From a checkpoint of a small transformer trained on Wikipedia: width 64, 88M tokens.
Each number is 128 + 24 x the weight over its row's rms, rounded and kept within 0 to 255. Layers, rows and columns count from 0. The size above them is the row's rms in percent of the matrix's.

# layer 2 MLP up, 256x64, rms 0.191, rows 63-162, columns 32-63
size [ 84 103  96  95  87  97  92 103 103  71 107 100  98 106  80  89 104  84  88 105  92 125  95 105  91 104 102 106 116  84  92  81 100 104 113  91  97  94 129 105  95 106 121  99  95  98 105  96 119  91 104  84 115  75  88 107 104  93  94  94  93  97  95  85 106  90 114  93 100 113 109 102  95  97  90  97  79  95 110  94 104 115  82 100  97 124 104 102 116 101 107 116  90 108  93 108  81 110  92 106]
[[124 116 147 127 158 127 115 103 110 180 129 137 149 139  88 104 155 102 127 123 123 142 158 127 152 138 107  92 134  90 182 103]
 [124 110  93 117 109 184 156 126 126 137 149 153 111 110 150 129 135 113 104 155  68 136 126  90 114 153 110 121 131 121 125 117]
 [152 130 173 132 111 148 122 111 104 120 135 128 150 126 153 101  87  99 107 120 125 148 133 100  87 144  98 161 111 147 132 137]
 [149 115  94  87 121 125  93 149 195  98  92 148 126 126 156 122  88 131  99 127 122 166 117 135 125 142  97  88 129 153 154 168]
 [123 154  89 111 167 128 144 134 105  99 113 149  88 113 165 122 118 135 120  68 133 129 125  71 128 191 154  47 128 151 152 106]
 [168 108 118 120 141 117 123 147  98 124 118 158 155  85 110 136 155 141 155 140  95 136 146 106 132 178  97 112 119 102 144 157]
 [133  96 133 103 126 140 133 100 119 132 140 140  90  83 141 126  73 121 137  82 145 104  96 104 106 130 133 110 120 140 159 127]
 [126 134 110 140 114 133 107 140 158 136 103 132 145 120  90  88 117  91 107 106  99 117 133 150 159 130  96  67  90 100 139 179]
 [156 118 103 127 121 181 106 123 182 129 157 125 143 123 126  97 102 113 107 134  85 160  94 164 103 128 102 133 123  99 135 144]
 [ 93 112  99 138  93 158 127 146 143 142 185 102 125 127 104 110 113  99 153 109 145 155 119 122 121 129  95 120  77 158 134 128]
 [158 112 110 113 117 139 181 116  98 126 119 131 149 133 111 120 111  88 139 102 149 136 110 136  83 140 148 101 102 115 133 147]
 [129 139 126 150 111 108 145 111 122 197 102 153 149 146 114 122  89 132 107 113 112 128 133 159  97 171 100 141 110 140 113 107]
 [121 159 111 117 114 151 122 117 158 157 153 120 118 122 131 127 120 150 131 130  58 154  99 145 142 120 159 126 129 160 127 165]
 [147 114 157 139 178 164 158  91 131 126 124 121 126 115 122  88 107 103 155 126 133 112 112 120 142 148 123 125  99 104 156 169]
 [129 145 125 158 136 108 141 105 143 154 122 142  87 134 118 117 153 115  87 120 112 159 149 108 144 133 154  60 101 151 164  98]
 [155 126 122 136 173 149 100 132 149 161 115 161  91 132 136  97 149 123  94  97 144 134 130 122 142 171 158  77 114 142 181 119]
 [162 145 139  92 112 148 112 100 144 122 185 117 125 119 133  93 157 124 126 123 125 151 122  81 100 196 115 146 130 126 136 117]
 [ 95  86  74 148  99 152 140 112  96 135 139 124 107 120 136 156 129 127  79 122 104 133 107 127 102 120  93  87 106 121 149 119]
 [178 150 118 116  96 122 152 116 148 154 103 132 125 126 100 113 146  96 147 100 100 119 120 143 161  97  75 130 121 111 172 169]
 [141 136 110 131 128 118 135 120 130 133 103 124 121  88 150 104 110 108 156 105  69 201 127  86 102 138 144 134 124 157 169 179]
 [128  85 114 166 123 122  85 128  98 129 118 167 132 112 121 129 146 114 123  69 159 164 108  94  82 136 112  93  94 146 137 113]
 [140 143 132 140 152 126 127 142 145 115  97 118 138 105 138  99 109 129 105  66 115 171 111  88 149 179 111 120 100 137 166 158]
 [127  87 158 172 142 122 155 120 137 146 157 125 147 136 109 111 114 126  95 101 166 116 107 142 135 156 104  85 136 117 148 114]
 [122 134  69 112 148 141 159 121  98 182 125 144 101 110 130 109 129 138 164 112 113 141 147 121 153 138 157 137  86 162 166 134]
 [100 148  93 126 129 158  78 109 151 127 151 132 133 134 113 117 155 112 132 124 112 175 129 109 113 155 141 123 124 134 149 110]
 [151  79 124 102 157 116 129 132 152 133 125 165 122  94 162  63 113 145 107 132 112 113  98 108 136 188 129 121 117 125 123 145]
 [110 107  77 170 142 179  93 103 116 137 117 144 117 130 129 136 135 127 116 137 117 128  76 112 125 180 147 118 106 122 184  99]
 [150 121  89 152 110 164  78 102 122 152 174 163 126  97 119 129 118 116 107  93 157 141 144 127 113 159 125 117 129 154 117 115]
 [145 125 150  90 145 130 125 126 115 126  82 126 141 116 137 115 115 120 117  88 123 175 124  95  97 129 123 139 122 123 139 144]
 [129 147 122 145  89 130 109 139 150 110 157 107 147  61 123 108 134 118 143 128 102 149 152 134 125 118 114 142 150 140 153  91]
 [134 149  91 170 140 176 106 109 106 149 152 133 115 147 159 152 115 120 152 101 119 123 127 101 148 163 127  82 129 104 115 119]
 [101 111 101 124 112 161 161 150 147 128  68 146  94 165  96 144 144 119 154 114 133 155  86 147 147 133 106  79 137 148 153 129]
 [125 104 101 144 143 172 118 132 156 157 179 123 168  89 105 126 115 132 100 140 122 161 110 130 135 153 161 106 123 139 156 110]
 [110  84 136 159 162 115 157 136 121 126 102 140 129 112 109 122 155 117 113 147 104 138 174 125 149 120 147  89  89 100 168 161]
 [114 108  84 104  89 134 118  91 146 144 110 104 142  91 153 128  92  98 127  90  86 130 110 116 114 161 155  83  98 152 122 165]
 [182 145 134  94 108 123 153 111 124 157 148 125 153  89 130 117 106  98  99 154 111 142 135 127 135 156 138  86 141 158 163 126]
 [116 149 128 192 127 133 161 140 147 177 109 124 120 147  86  97 124 109 144 118  89 159 108 139 147 122 151  93  95 122 171 121]
 [155 115 144 148 124 132  96 109  86 123 138 134 129 134 124 117 138  97 104 114 161 144 113 134  81 157 125 116 129 138 132 135]
 [136 107 125 112 108 142 135 112 116 131 140 124 117 114 129  82 123  97 124 137 105 127 106 129 100 164  89 141 111 109 135 116]
 [127 119 108 107 131 118 168 138 139 127 133 125 146 119 103 130 131 103 148 157  84 148 107 146 107 111  66 124  96 121 108 179]
 [179 135 133 104 113 140 136  99 150 114 118 181  91 130 131  91 117 101 111 116 159 127 104 132 108 123 125 116  89 111 151 137]
 [133  82 130 111 136 146 120 121 142 171 148 105 121 108 129 117 106 132 115 153  93 164 142 135 146 113 150 122 130 108 127 130]
 [150 101  98 122 102 132 146 116 118 126 111 111 141 104 138 128 116  72 128 166 112 161 119 149  98 143  80 100 127 136 159 168]
 [141 133 127 142 161 138 103  67 108 170 143 146 134 136 106  99 130 122 122 137 146 114  74 138 148 139 101 129 122 147 117 144]
 [158 176 135 121  92 131  81 146 149 118 101 112 123 121 138  89 161 101 148 119  69 130 110 122 155 125 137 121 117 160 158 119]
 [166 148 137 113 123 148 120 136 105 178 124 113 154 128  88  98 118 132 103 127 136 148 127 151  82 129 119 137 130 137 128 148]
 [175 157 102 116 142 129 133 144 153 116 129 133 140 124 116 129 119 127 154 146  75 170 147 133 134 129  95 113 115  76 132 142]
 [130 137  89 105 121 157 121 129 142 167 175 108 118 115 148  93 114 122 158 133 112 178 125 118 122 138 143  95 139 143 153 108]
 [142 119 114 112  75 113 137 124 102 133 107 116 126  87 126  86 136 113 143  82 107 156 110 119 105 129 132 143  98 142 170 122]
 [107 109 125 167 116 128 136  61 132 216 157 111 116 132  99 157 107 112 125 107 153 134 104 144 119 116 123 101 119 114 123  97]
 [171  93 103 127 120 145 147 139 108 111 125 125 123 165 135 113  65 123 123  95 159 143 111 156 129 138 111 127  93 118 117  86]
 [125 122 114 142  95 149  80 137 115 137 120 110  94 128 141 140 123 140 162 115 127 150 167 118 125 158 148  87 112  94 144 101]
 [163 149 110 144 115 147 130 111 119 128 114 137 122 166 137 140  92 107 105 109 110 123 129  96 126 166  69 124 101 125 133 100]
 [109 133 109 163 122 105 159  85 111 152 113 103 164 138 124  95 113 105  97 159 119 164 134 132 130 115 106 142 149 104 162 147]
 [116 130 105 129 147 129 145 112 160 134 145 174 123 127 100 141 147 156 119  89 128 160 114 117 119 107 124 142 127  91 146 123]
 [116 148 139 147 126 135 111  63 130 156 157 118 136  82 141 126 135 131 141 108 122 137 101 120 113 189 103  98 138 104 119 144]
 [144 136 139 105 125 167 139 120 155 120 176 119 109 121 125 114 125 145 130 138  82 128  92 137 130 157 122 138 117 135 109 108]
 [188 132 133  96 162 141 168 127 129  97 154 178 126 130 148 119 111 111 115 134 101 115 109 105 137 161 125  95 138 112 155 118]
 [146 116 105 139  94 110 157 108 110 183  88 156 105 125 144  69 131 117  94 141  75 145 127 165 128 124 119  94 121 117 111 141]
 [156 106 110 107 131 119 135 119 128 139  81 123 102 122 115 110 131 106 114 147 119 184 122 181 118 120 175 133 110 129 130 149]
 [ 99 133 129 131 135 118 106 130 140 146 136 173 138 129 108  66 127 137 126 123 131 135 129 123 154 140 124 138  78  94 169 149]
 [128 105 121 156 108 130 167 110 175 110  91 117 123 162 129 121 135 135 121 162  86 164 139 106 125 144  88  98  95 119 119 107]
 [169 113  96 132 137 131 121  75 115 150 148 140 131 158  67  98 142 113 135 171 139 147 107 166 141 133  91 140 115  83 166 149]
 [102 161 110 180 133 116 114  95 129 154 156 150 116 106  85 151 108 109 148  95 124 119 120 101 125 136 133  92 141 134 140  99]
 [112  98 107 190 187 138 143 129 152 144 136 117 128 113 135 118 128 154  93 131 100 158 152 113 146 145 134  58  96 104 136 160]
 [ 90 127 127 135 177 120 112  97 144 170 143 135 154 142  83 132 104 103 130  92 141 186 123 132 130 143 143  84 135 116 164  91]
 [148 120  80 154  87 115 130  89 108 138 116 136 101 119 113 131 156 128 130 100 140 113 122 105 100 146 118  79 109 139 141 109]
 [161 126 114  98 158 118 178 124 104 162 132 192 116 108 123  92 107 134  98  99 110 143 124 116 114 107 133  62 136 143 142 163]
 [145 108  81 118 109 138 145 103 147 141 140 118 136  98 124 133 139 157 115 157  70 154 108 156 110 111 126 120 113 111 135 113]
 [111 150 139 184 131 133 152 117 109 149 146 158  87 126 118 100 100 138 138  91 130 129 133  94 116 151 101  98  99 129 133 134]
 [135 147 133 139  73 167 147 128 155 151 164  90 159 111  97 122 119 126  91 128 114 142 131 136 168 133 125  97 126  97 127 137]
 [119  89 136 131 154 106 144  83 123 149 122 144 125 107  97 122 101 126 149  85 147 154 130 153 122 148 134  77 115 105 173 177]
 [ 94  83 135 144 124 117 178 133 117 142 129 110 166 145 118 123  86 131 170 122 107 121 107 131 114 133 125 129 100 142 110 129]
 [118 138 157 136 124 143 127  76 162 177 174 103 137 109 107  84  92 102 142  80 138 137 101 126  97 151 157 137 100 149 129 157]
 [158 165 114 116 128 128  98 100 108 121 141 170 133 110 114 106 158 141 156 122  96 147  83 166  99 122 160 112 107 130 117 120]
 [141 137 144 115 147 109 110 117  96 137 129 106 143  95 115 104 128  93  99  93 160 143 112 140 109 204 131  89 101 159 137 153]
 [103 124 115 153 144 201  90 134 148 138 149 129 134 132 106  94 112 107 154 116 102 121 126 108 102 155 128 105  90 151 169 134]
 [152 111 102 136 146 137 132 135  98 140 116 101 170 123 100  99 148 122 105 162  97 153  90 177 142 124  80 138 121 140 160 175]
 [136 154 117 160 172 145 116 117 147 130 157 122 152 121 142 144 113 101 145 104 131 155 154 111 142 144 137 138 121 129 123 126]
 [154 133 163 156 139 129  94  82 124 160 116 154 127 113 101  79 134 120 125 123 158 118  78 154  98 151 122 106  72 135 146 132]
 [147 136  78 110 117 112 125 108 149 124 112 172 104 151 129 140  92  91 146 118 110 154 133 101 116 185 110 128 122  94 122 110]
 [134  99  96 140 114 125 127 139 142 123 155 154 135 145 148 122 120 134 101 149 116 147 146 115 112 168  93  96 136 130 116 100]
 [137 102  81 143 125 141 114 121 132 148 145 197 132 141 152 148 101 150 103 133 133 125 112  79 134 184 124  76 121 113 121 115]
 [110 143 134 169 125 119 121 120 136 151  93 150 150 134 120 104 124 160 158  97 106 120 113 101 136 154 161 119  65 102 145 117]
 [130  98 139 139 128 136 137  93  98 138 143 146  91 112 148 142  78 114 120 102 141 101  91 121 106 140 141 140 116 130 105  95]
 [123 135 108 107 120 175 113 135 114 122 157 130 109 109 157  69 111 118  92 115 133 129 114 123 117 154 132  88 106 118 154 117]
 [165 119 134 169 148 141 103 145 134 123 138 167 152 132 148 108 120 146  84 128 108 140 133 118 128 124 116  93 115  75 116 129]
 [ 98 127 110 164 131 143 124 125 129 161  99 140 135 163  89 106  66 121 117  78 118 186 131 178 136 139 110 111 113 157 138 158]
 [193 162 101 148 104 145 103 126 149 147 147 160  92 111 121  94 127 127 113 108 110 156 137 155 140 140 123 106 117 120 143 144]
 [161 122 144  97 133 110 147 113 145 130 127 139 152 121  85 109 124 127 110 146 164 128 134 127 126 144 137 125 102 120 193 171]
 [146 152 117 141 104 132 122 121  90 145 120 179 133 136 119 142 120 134  97 102 120 141 156 111 129 135 121  87 107 103 129 127]
 [184 137  96 114 176 134 128 101 111 123 157 155 102 102 131  88 129  87 107 122 111 152 141 109 119 146 131 122 131  97 153 128]
 [118  88 133 119 130 128 135 129 144 133 135 126 147  85 103 101 117 129 166 124 115 152 134 117 162 129 120  86 117  78 166 166]
 [168 143 136 131 104 116 164 107 130 146 134 146 108  96 126  63 168 140  89  71 129 156 116 118 111 118 141 113 123 114 183 140]
 [171 138 113 151 142 119 157 118 133 105 153 137  82 102 136 119 161 112 163 120  81 111 117 100 119 148 127 110  96 120 130 118]
 [152  96  88 141  96 106 108 121 144 139 106 164  78  99 122 138 177 129 105 124 134 110 131  99 104 133 106 105  92 103 125 126]
 [138 126 134  98 156 151 154 109 143 132 136 127 166 168  84  72 141 145 141 146 149 151 147 145 154 148 149 109 123 111 139 104]
 [140 149 104 129 110 121  64 160 150 135  90 133 164 112 122 122 120 132 114 103  93 155 137 107 151 139 124 107 128 147 138 117]
 [140 126 131 104 130 144 118 148 105 159 160 117 176  90 127  95 119 125  93  76 125 153 141 123  99 118 137  97 122 118 131 160]
 [149 102 118 128  91 133 120 119 116 132 102 145 130 118 100 134  88 102  78  99 148 126 122 141  99 145 125  97  94 108 154 161]]
# layer 2 MLP down (transposed), 256x64, rms 0.147, rows 63-162, columns 32-63
size [ 83  95  96 104  85  98 104 100  85  98  99 112  89 112  73  92 100  85  96 105  87 134  94 108  90  99  76 115 118  97  77  81  95 104 133  96 103  87 127 108  97 109 139 113  92 101 105  97 104  90 103  79  94  63  88 102 125  91  81  77 104  99  77  79  95  78 100  94 108 123 122  98  83 114  83 106 102 103 100  83  98 112  87 109 106 141 101 121 125 104 102  88  90 111  99 103  79 119  77 108]
[[127  58 149 125 138 122 163 131 110 128 140  90 154 135 153 133 173 128 126 150 128  70 156 121 128  99 118 160 121 137 121 116]
 [153 109 128 147 170 117 133 147 173 119 143 131 110 110 107  98 104 129 136 103 138  85  68 141 124 121 123  48 125 130 152 123]
 [159  83 121  86 104 123 135 182 144 141 149 125 156 152 141 146 104  92  93 107 152 139 149 148 150 167 110 106 103 139 124 101]
 [120 136 149 140 145 144  84 120 102 138 120 111 120 193 174 153 143 181 118 125 159 136  93 149 120 111 100  83 114 144 151  81]
 [107  98 121 122 178 117 110 126 161  91 144 119  96 127 155 128 112 145 129 105 173 145 149 157 117 132 117 130 145 141 126 170]
 [156 132 141 106 159 151 121 134 121 139 134  77 180 126 166 125 101 153  84 120 152 105 108 143  94  73 132 131 126 120 179 130]
 [123 150 141 112 131 106  97 122 165 114 125 101  92 153 123 142 158 146 115 121 164 104 110 119 116 116 114 141 209 161 139  88]
 [132 157 125 111 100 137 150 129 153  96 108  95 117 168 149 153  81 134 105 125 182 112 152 103 100 136 135 136 156 138 132 111]
 [127 118  90  71  81 140 113 144 132 115 155 178 126 105 116 155 123 158 123 121 119 159 115 105 181 112 128 117 137 138 142 144]
 [121 110  90 133 106 176 123 130 121 164 152 145 100  91 101 106 102 105 125 127 128 139 127 114 126 137 111 112  96 154 154 137]
 [124  99 154  88 124 171 144 116 119  91  98 124 135 174 174 152 129  87 140 141 131 107 139 106 131 108 148 107  77 144 106  94]
 [111 146 151 131 123 150 152 120 121  79 120  90 131 126 135 143 166 122 118 135 131 148 131 132 152 152 148 142 138 139 164 148]
 [ 95 112 114 102 110 164 153 130 138 133 127 120 159 119 118 147 135 151 127 134 122 138 145  91 172 119 137 115 150 153 127 110]
 [163 117 147 145 140 158 176 107 147 120 140 169 126 119 137 142 149 135  77 152  86  85  98 125 106 112 122 145 123 123 170 126]
 [129  76 152 124 146 142 118 148 145  96 113  80 122 133 123  95 169 118 100  73 153 100 140 122 140 156  88 167 149 137 150 112]
 [132 140 123 146 122 127 162 163 120 104 143 151 118 107 177 117 110 121  76  69 148 111 148 156 131 149 110 126 130 151 175 118]
 [105  84 130 133 113  99 140 109 113  99 188 141  86 131 118 158 123 129 121 112 100 121 111 117 155 154 110  86 113 146 164 149]
 [142 112 131 159 140 118 136 123 129  84  81 144 108 126 105 140 116  99 141 144 102 127 106 112 152 145 112 143 191 106 134 106]
 [ 99 139 109 130 110 162 154 119 175 135 108 107 140 111 126 143 134 142 110  78  92 202 159  93 116 103 109 117 111 154 140 133]
 [134 154 110 128 136 131 135  89 139 140  47 118 127 101 149 139 113 124 114 145  98 169  95 102 122 120 120 141 101  86 136 168]
 [ 79 120 113 112 191 101 171 156 121 107 121 136 127 112 134 129 159 133 131  87 129 123 135 134 157  74 136 133 104 126 148 152]
 [129 135 195 125 119 146 128 134 158 125 136 173 156 131 154 154 107 139 104 122 107 138  57 153 125  95 153 125 152 110 149 107]
 [130 120 150 159 149 122 102 122 155 111  92 151  90 118 129 116 133  76 156 109 170 143 126 111 132 128 128 114 198 133 162 126]
 [120 125 108 175 134  84 127 161 132 113 141 149 118 113 113 110 129 117 161 155 138 107 116  99 125 144 133 151 129 131  77 164]
 [148 102 110 124 112 141 140 114 135 119 131 105 116 117 101 127 143  94 140 140 106 131 129 116 125 162 133 114  72 138 134 130]
 [128  75  92 112 100 137 143 158 129 131 127 143 129 163 116 127  84 104 158 142 167 102 105  92 104 109 153 150 141 133 126 128]
 [144 127 142 112  79 129 137  95 114 132 162 130 119 151 138 121  94 103 151 113 124 107 136 118 165 151 109 112 197 106 106 141]
 [130  89  88 139 140 157  99  95 136 128 139 190 131 135 165 121 121  81 155 126 145 136  92 108  80 118 131 113 120 144 120 151]
 [124 115 106 137 140 157 137 126 166 112 148 134 122 137 119 117 116 140  90 114 123 156  88 124 118  85 122 130 122 161 132 146]
 [133 160 135 134 122 105 132 107 112 127 101 130 135 121 160 187 154 146 137 149 140 102 138 134  96 153 120 133 172  84 112 134]
 [156 107 136 122 104 115 142  92 171  99 128 136 137 132 100 133 152 113 140 162 141 132 141 146 143 141 160 169 140 137 115  76]
 [ 96 135 130 159 116 124 116 135 111 126 140  99 132 130 157 133 173 122 141 116 155 123 104 141 164  99 136 185 126 105 126 121]
 [127 129 160 118 121 127 137 103 132  89 123 110 124 205 134  97 135 120 143 183 172 118 143 154 140 122 153  81 100 105  85 130]
 [ 93 135 113 130 123  77 142 164 122 104 107 144 125  98 115 137 130 128 106 105 102 136 191 124 101 139 150 122 168 101 140 175]
 [103 119 104 117 112 109 139 112 117 157 134 171 149 124 128 110 173 123 141 184 139 135 145  96 128 117 126 112  87 164 110  85]
 [159 167 127 148 145 107 105 109 103 109 122 115  84 132 192 131 138 128 103 124 100 141 151 121 151 100 112 133 174 158  99  88]
 [121 116 104  96 119 148 123 138 122 109 158 158 141 119 151 157 168 139 111 147 137 116 152 129 113  80 110 173 132 148 135 142]
 [149 108  96 132 165 120 139 107 123 132  91 148 113 160 118 119 141  89 140 135 152 128  87  94 120 119 142 132 165 148 118 106]
 [ 93 148 132 115 143 176 109 129 131 144  77  70 109 145 126 150 116 133 126 122  97 136 122 106 130  81 135 138 187 128 138  92]
 [ 89 130 109 114 126 114 134 138 161 144 128 173  95 157 126 166 118 113 176 143 138 100  94 174 144 108 143 108  83 121 111 123]
 [113 121 166 126 100 147 122 106 198 107 124 170 118 141 174 120 120 136 139 122 100 120 146  78 122  70 151 105 145 149 122 152]
 [115 143 117 115  98 112 155 115 145  70 151 119 120 142 167 141 122 111 111  92 119 115 122 125 120 121 105 147 105 133 108  74]
 [137 132  92  82 167 138 128 142 132 103 140 109 124 146  84 121 125  99 149 108 119 137 160 121 122 149 133 116 112 105 129 163]
 [139 203 132 138 179 118 140 152 124 141 123 142 144 123 152 133 120 139 141 149 134 139  68 126 128 132  95 126 132 114  91 154]
 [129 102 115 108  92 180 135 176 119 144 128  81 143 127 129 157 117 118  95 147 103 112 144 139 154  92 157 117 150  87 116 140]
 [101 160 112 104  98 149 138  98 133 127 115  77 112 112 133 128 143 149  97 138 164 122 134 120 155 107 147 108 127 115 134 175]
 [148  99  99 104 137 140 153 119 124 120 138 145 122  91 148 122 100 127 144 116 118 126 186 127 114 105 148 132  74  99  94 147]
 [145 125 102 142 127 166 155 138 146  92  95 100  98 141 164 122 109 129 124 110 151 128 131 125 119 133 118 129 140 107 126  95]
 [133 156 171 105 146 172 112  86 113 131 119 188 136 124  91 113 143 112 145 136 110  88 139 117 105 117 126 103 103 163 151 121]
 [146 121 142 104 118 143 140 159  94  86  91 196 100 103 133 130 103 117 123 140  85 133 121 146 168 124 125 141 184 159 106 126]
 [171 141 139 145 132 102 123 144 118 108 135  90 113 162 127 105 122 145 194 105 120 137 168 152 119 150 119 174  94  96 118  94]
 [137 158 134  94 177 111 132 119 140 140 107 131 140 153 104 146 121 158 121  84 144 123 131 107 150  82 135 162 144 162 160 143]
 [172  96 130 106 130 133 128 108 126 124 128 137  92 190 112 145 121 113 169 130  86 102 112 149  93 144 143  83 173 102  96 109]
 [102 131 135 118 116 125 140 152 148 135  80 103 129  77 122 113 137 158 148 146 145 148 163 128 126 142 147 166 170  84 145 113]
 [118  95 162 139 149 109 115 131 123 164 119 126 142 104 125 110  92 102  94 146 139 118 153 111 139 145 110 136 181  87 103 127]
 [122 141 114 103 122  81 126 136 134 125 142 120 127 135 129 139 100 156 104 162 150 148 106  70 118 132 133  97 149 130 153 127]
 [154 168 110  89 123 167 140 117  96 158 128 113 149 105 124  66 132 162 140 103 103 154 129 121 138 124  76  94 138 173 151 129]
 [167 128 165 128 144 106  83  96 125 107 114 160 107 161 158 160 121 128 148 104 135 142 142 152 121 126 118 124 132 163 127 117]
 [169 120 127 140 128 106 117 128 103 183 118 126  92  69  96 154 145 151  94 138  71 128 143 120 159 142 135 136 126 119 130 140]
 [135 158 120 127 148 136 119 158 105 146 150 106 127 124 175 124  81 136 101 102 132 123 132  92 164  95 114 114 146  90 183 132]
 [103 146 126 134 128 130  90 137 126 136 152 143 139 139 185  99 139 163 113 147 109 114  89 145 177 100 104 156 121 120  91 119]
 [136 100 127  97 147 102 154 126 107 154 119 145 132 126 148 124 151 108  99 128 135 132 156 138 174  94 135 149 156 127  98 112]
 [133 155 131 135 127 113 163 135 155 124 150 106 134 139 156 129 120 125  98 100 136 105 100 110  85 140 169 157 159 104 183 154]
 [117  86 186 122 144 118 154 156 126 135 135 128 124 150 133 123 137 143 152 162  97 117 109 131 160 120 162 154  98  92 106 124]
 [108  56 137 122 125 139 127 137 134 138 129 125 119 159  92 140 101 162 164 128 133 146 137 134 137 207 123 105 153 131 139 158]
 [128  94 113 143 104 153 164 153 117 138 117 153 138 157  96 182 179 109 119 129 120 139  99 150 133  87 110 148 112 116 140 114]
 [139 132 134 134 112 117 146 161 104 133 180  83 159 106 142 143 124 119 134 126 111 116  89 118 140 101  77 122 119 132 144 110]
 [148 129 131 130 126 115 117 139 126 111 100 161  81 105 141 130 136  78 152 151 131 177 126 121 137 111 135  95 160 126 120 131]
 [117 138 147  92 156 147 117 152 105 176 109 139 104 148  89 124 117 126 104 143  85 103 155  90 154  95 122  90 131 147 172 143]
 [118 129 166 162  99 134 182 168  78 143 102 121 127 112 103 123 114 118 130 129 145 150 154 107 131 152 132  81 100  93  98 113]
 [149 112 120 125 131 148 160 152 137 101 116  93 161 130 129 101  89 118 160 111 114 136 110 117 176 161 136 142 152 124 106 124]
 [157 123 180 140 129 107 100 140  99  96 110 126 162 106  78  93 109 124 143 105 123  99 102 142 148 168 142 121 148  93 144 135]
 [122 106 139 150 136 120 128 115 145 122 114  95 145 143 152 124 172  93  91  99  86 146 120 134 129 102 179 152 187 129 139 115]
 [112 103 127 123 104 135  88 117 174 154 140 148 132 101 104  77 108  91 116 106 142 121 139 117 108 107 127 143 131 162 160 160]
 [128 159 103 124 133 131 108 136 111 113 126 130 109  91  78 158  89 144 179 171 105 128 138 106 145 117 137  98 153 139 169 151]
 [ 89 147 134 100 114 118  84 129 136 145 136 159 136 156 115 143  46 104 138 157 139 102 151 123 122 120 135  99 120 143 128  82]
 [121 110 100 137 116 192 105 112 133 159 119 144 132  96  95  96 132  89  98 110 120 125 131 135 121 160 136 102  94 149 163 152]
 [131 132  81 127 120 109  83 146 126 141 146 117  74 106 152 154 168 141 109 138 130 143 169 114 106 136 116 130  98 133 184 121]
 [152 147 123 143 105 105 106  94 153 104 156 127  88 162 109 126 169 133 131 127 112 142 155 132 152 125 101 111 152 112 151 136]
 [134 147 146  88 122 103 150  97 142 129 151 145 136 136 112 128 140 157 152 117 110 152  68 141  81 152 181  91 124 146 150 115]
 [141  58 127 111 166 105 131 111 148 120 127 154 134 169 153  89 119 139 102 137 126 104 128 132 110 120 117 116 158 147 102 137]
 [127  78 126  92 122 161 152 120 122 152 106 153 108 137 157 109 108 155 157 137  83  87 186 135 106 118 110 151 128 132 106  86]
 [ 86 110 126 134 154 131 156 179 126  95 156 136 127 169 134 120 116  97 169 128 157 107 113 121 105 133 137 160 119 110 114 120]
 [132 174 105 149 129 134 155  75 113  96 113 123 144 101 119 146 148 110 101 152 123 112 100  93  82 146 138 170 144 119 111 121]
 [ 74 125 150 129 166 115 110  94 166 147 123 140 114 151 147 133 135 154 113 105 138  88 109 129 145  63 133 151 180 159 117 135]
 [110 139 175  99 134 185 123 114 100 174 109  90 119 152  96 141 161 117 150  88 126 138 163 111 143 121 114 133 146 142 153 112]
 [139 146 199 115 101 171 180 168 163 120  88 128 114 108  97 129 104 126  99 114  75 134 130 103 123 112 138 157 132 123 148 117]
 [123  93 133 141 111 124 118 140 161 160 146  77 135 145 144 163 125 161  61 100 112 119 127 137 133 101 120 141 126 138 158  71]
 [142 174 145 139  98 117 157 133 142  90 114 122 127 122 139 155 126  90 133 118 139 156  61 132 146 110 145 152 132 102 128 120]
 [ 75 106 143 109 118 146  99 120 176 129 169 144 169 123 164 135 115 122  98 103  95 130 133 156 132  77 159 178 148 149 114 141]
 [123 150  57 149  97 127 163 118 113 141 104 144 121 122 136 150 121 106 144 124 148 152 102 169 141 115 144 142  95 126 146 141]
 [152 108  98 119 121 102 145 132 166  79 134 105 142 161  74 139 129 128 145 131 140 110  73 117 171  75 104 109 141 141 135 148]
 [130 132 142 116 144 133  96 128 156 132 113 130 109 136 118 135 108 150 152 106  92  91  81 167 135 149 127 123 129 127 150  98]
 [154 132 145 119 122 125 130 125 120 139 104  98  94 112 161 160 120 126 125 111 123 154 105 147 145 126 111  69 171 115 160 128]
 [154 164 124 120 153 112  89 157 104 132 135 141 132 135 113 159 152 121 157 131 165 157 147 137 126 118 117  71  87 109  83 104]
 [124 133 126 110 121 103 146 153 140 135 116 119 120  96  87 152 139 125 118 143 135  82 159 119 170  72 131 123 140 118 117 150]
 [112  82 130 105  97 135 171 120 156 163 153 110 150 156 143 147 117 137 131 120 131 135 113 150 132 108 145 153 117 130 103 132]
 [103 131  96 179 161 117 104 149 153 120 132 114 131 155 130 106 141 140 132  93 114 138 122 112 109 140 140 109 125 169  93 156]
 [109 103 185 123 168 125 105 157 115 101 160 140 136 148 144 100 146 135 117  98 129  95  83 164 156 145 106  99 133 118 100 104]
 [103 150 144 125 146 139 147 157 142 114  89 141  84  74 169 134  82 134  84 134 159  61 112 118 127 114 122 119 127 105 111 163]]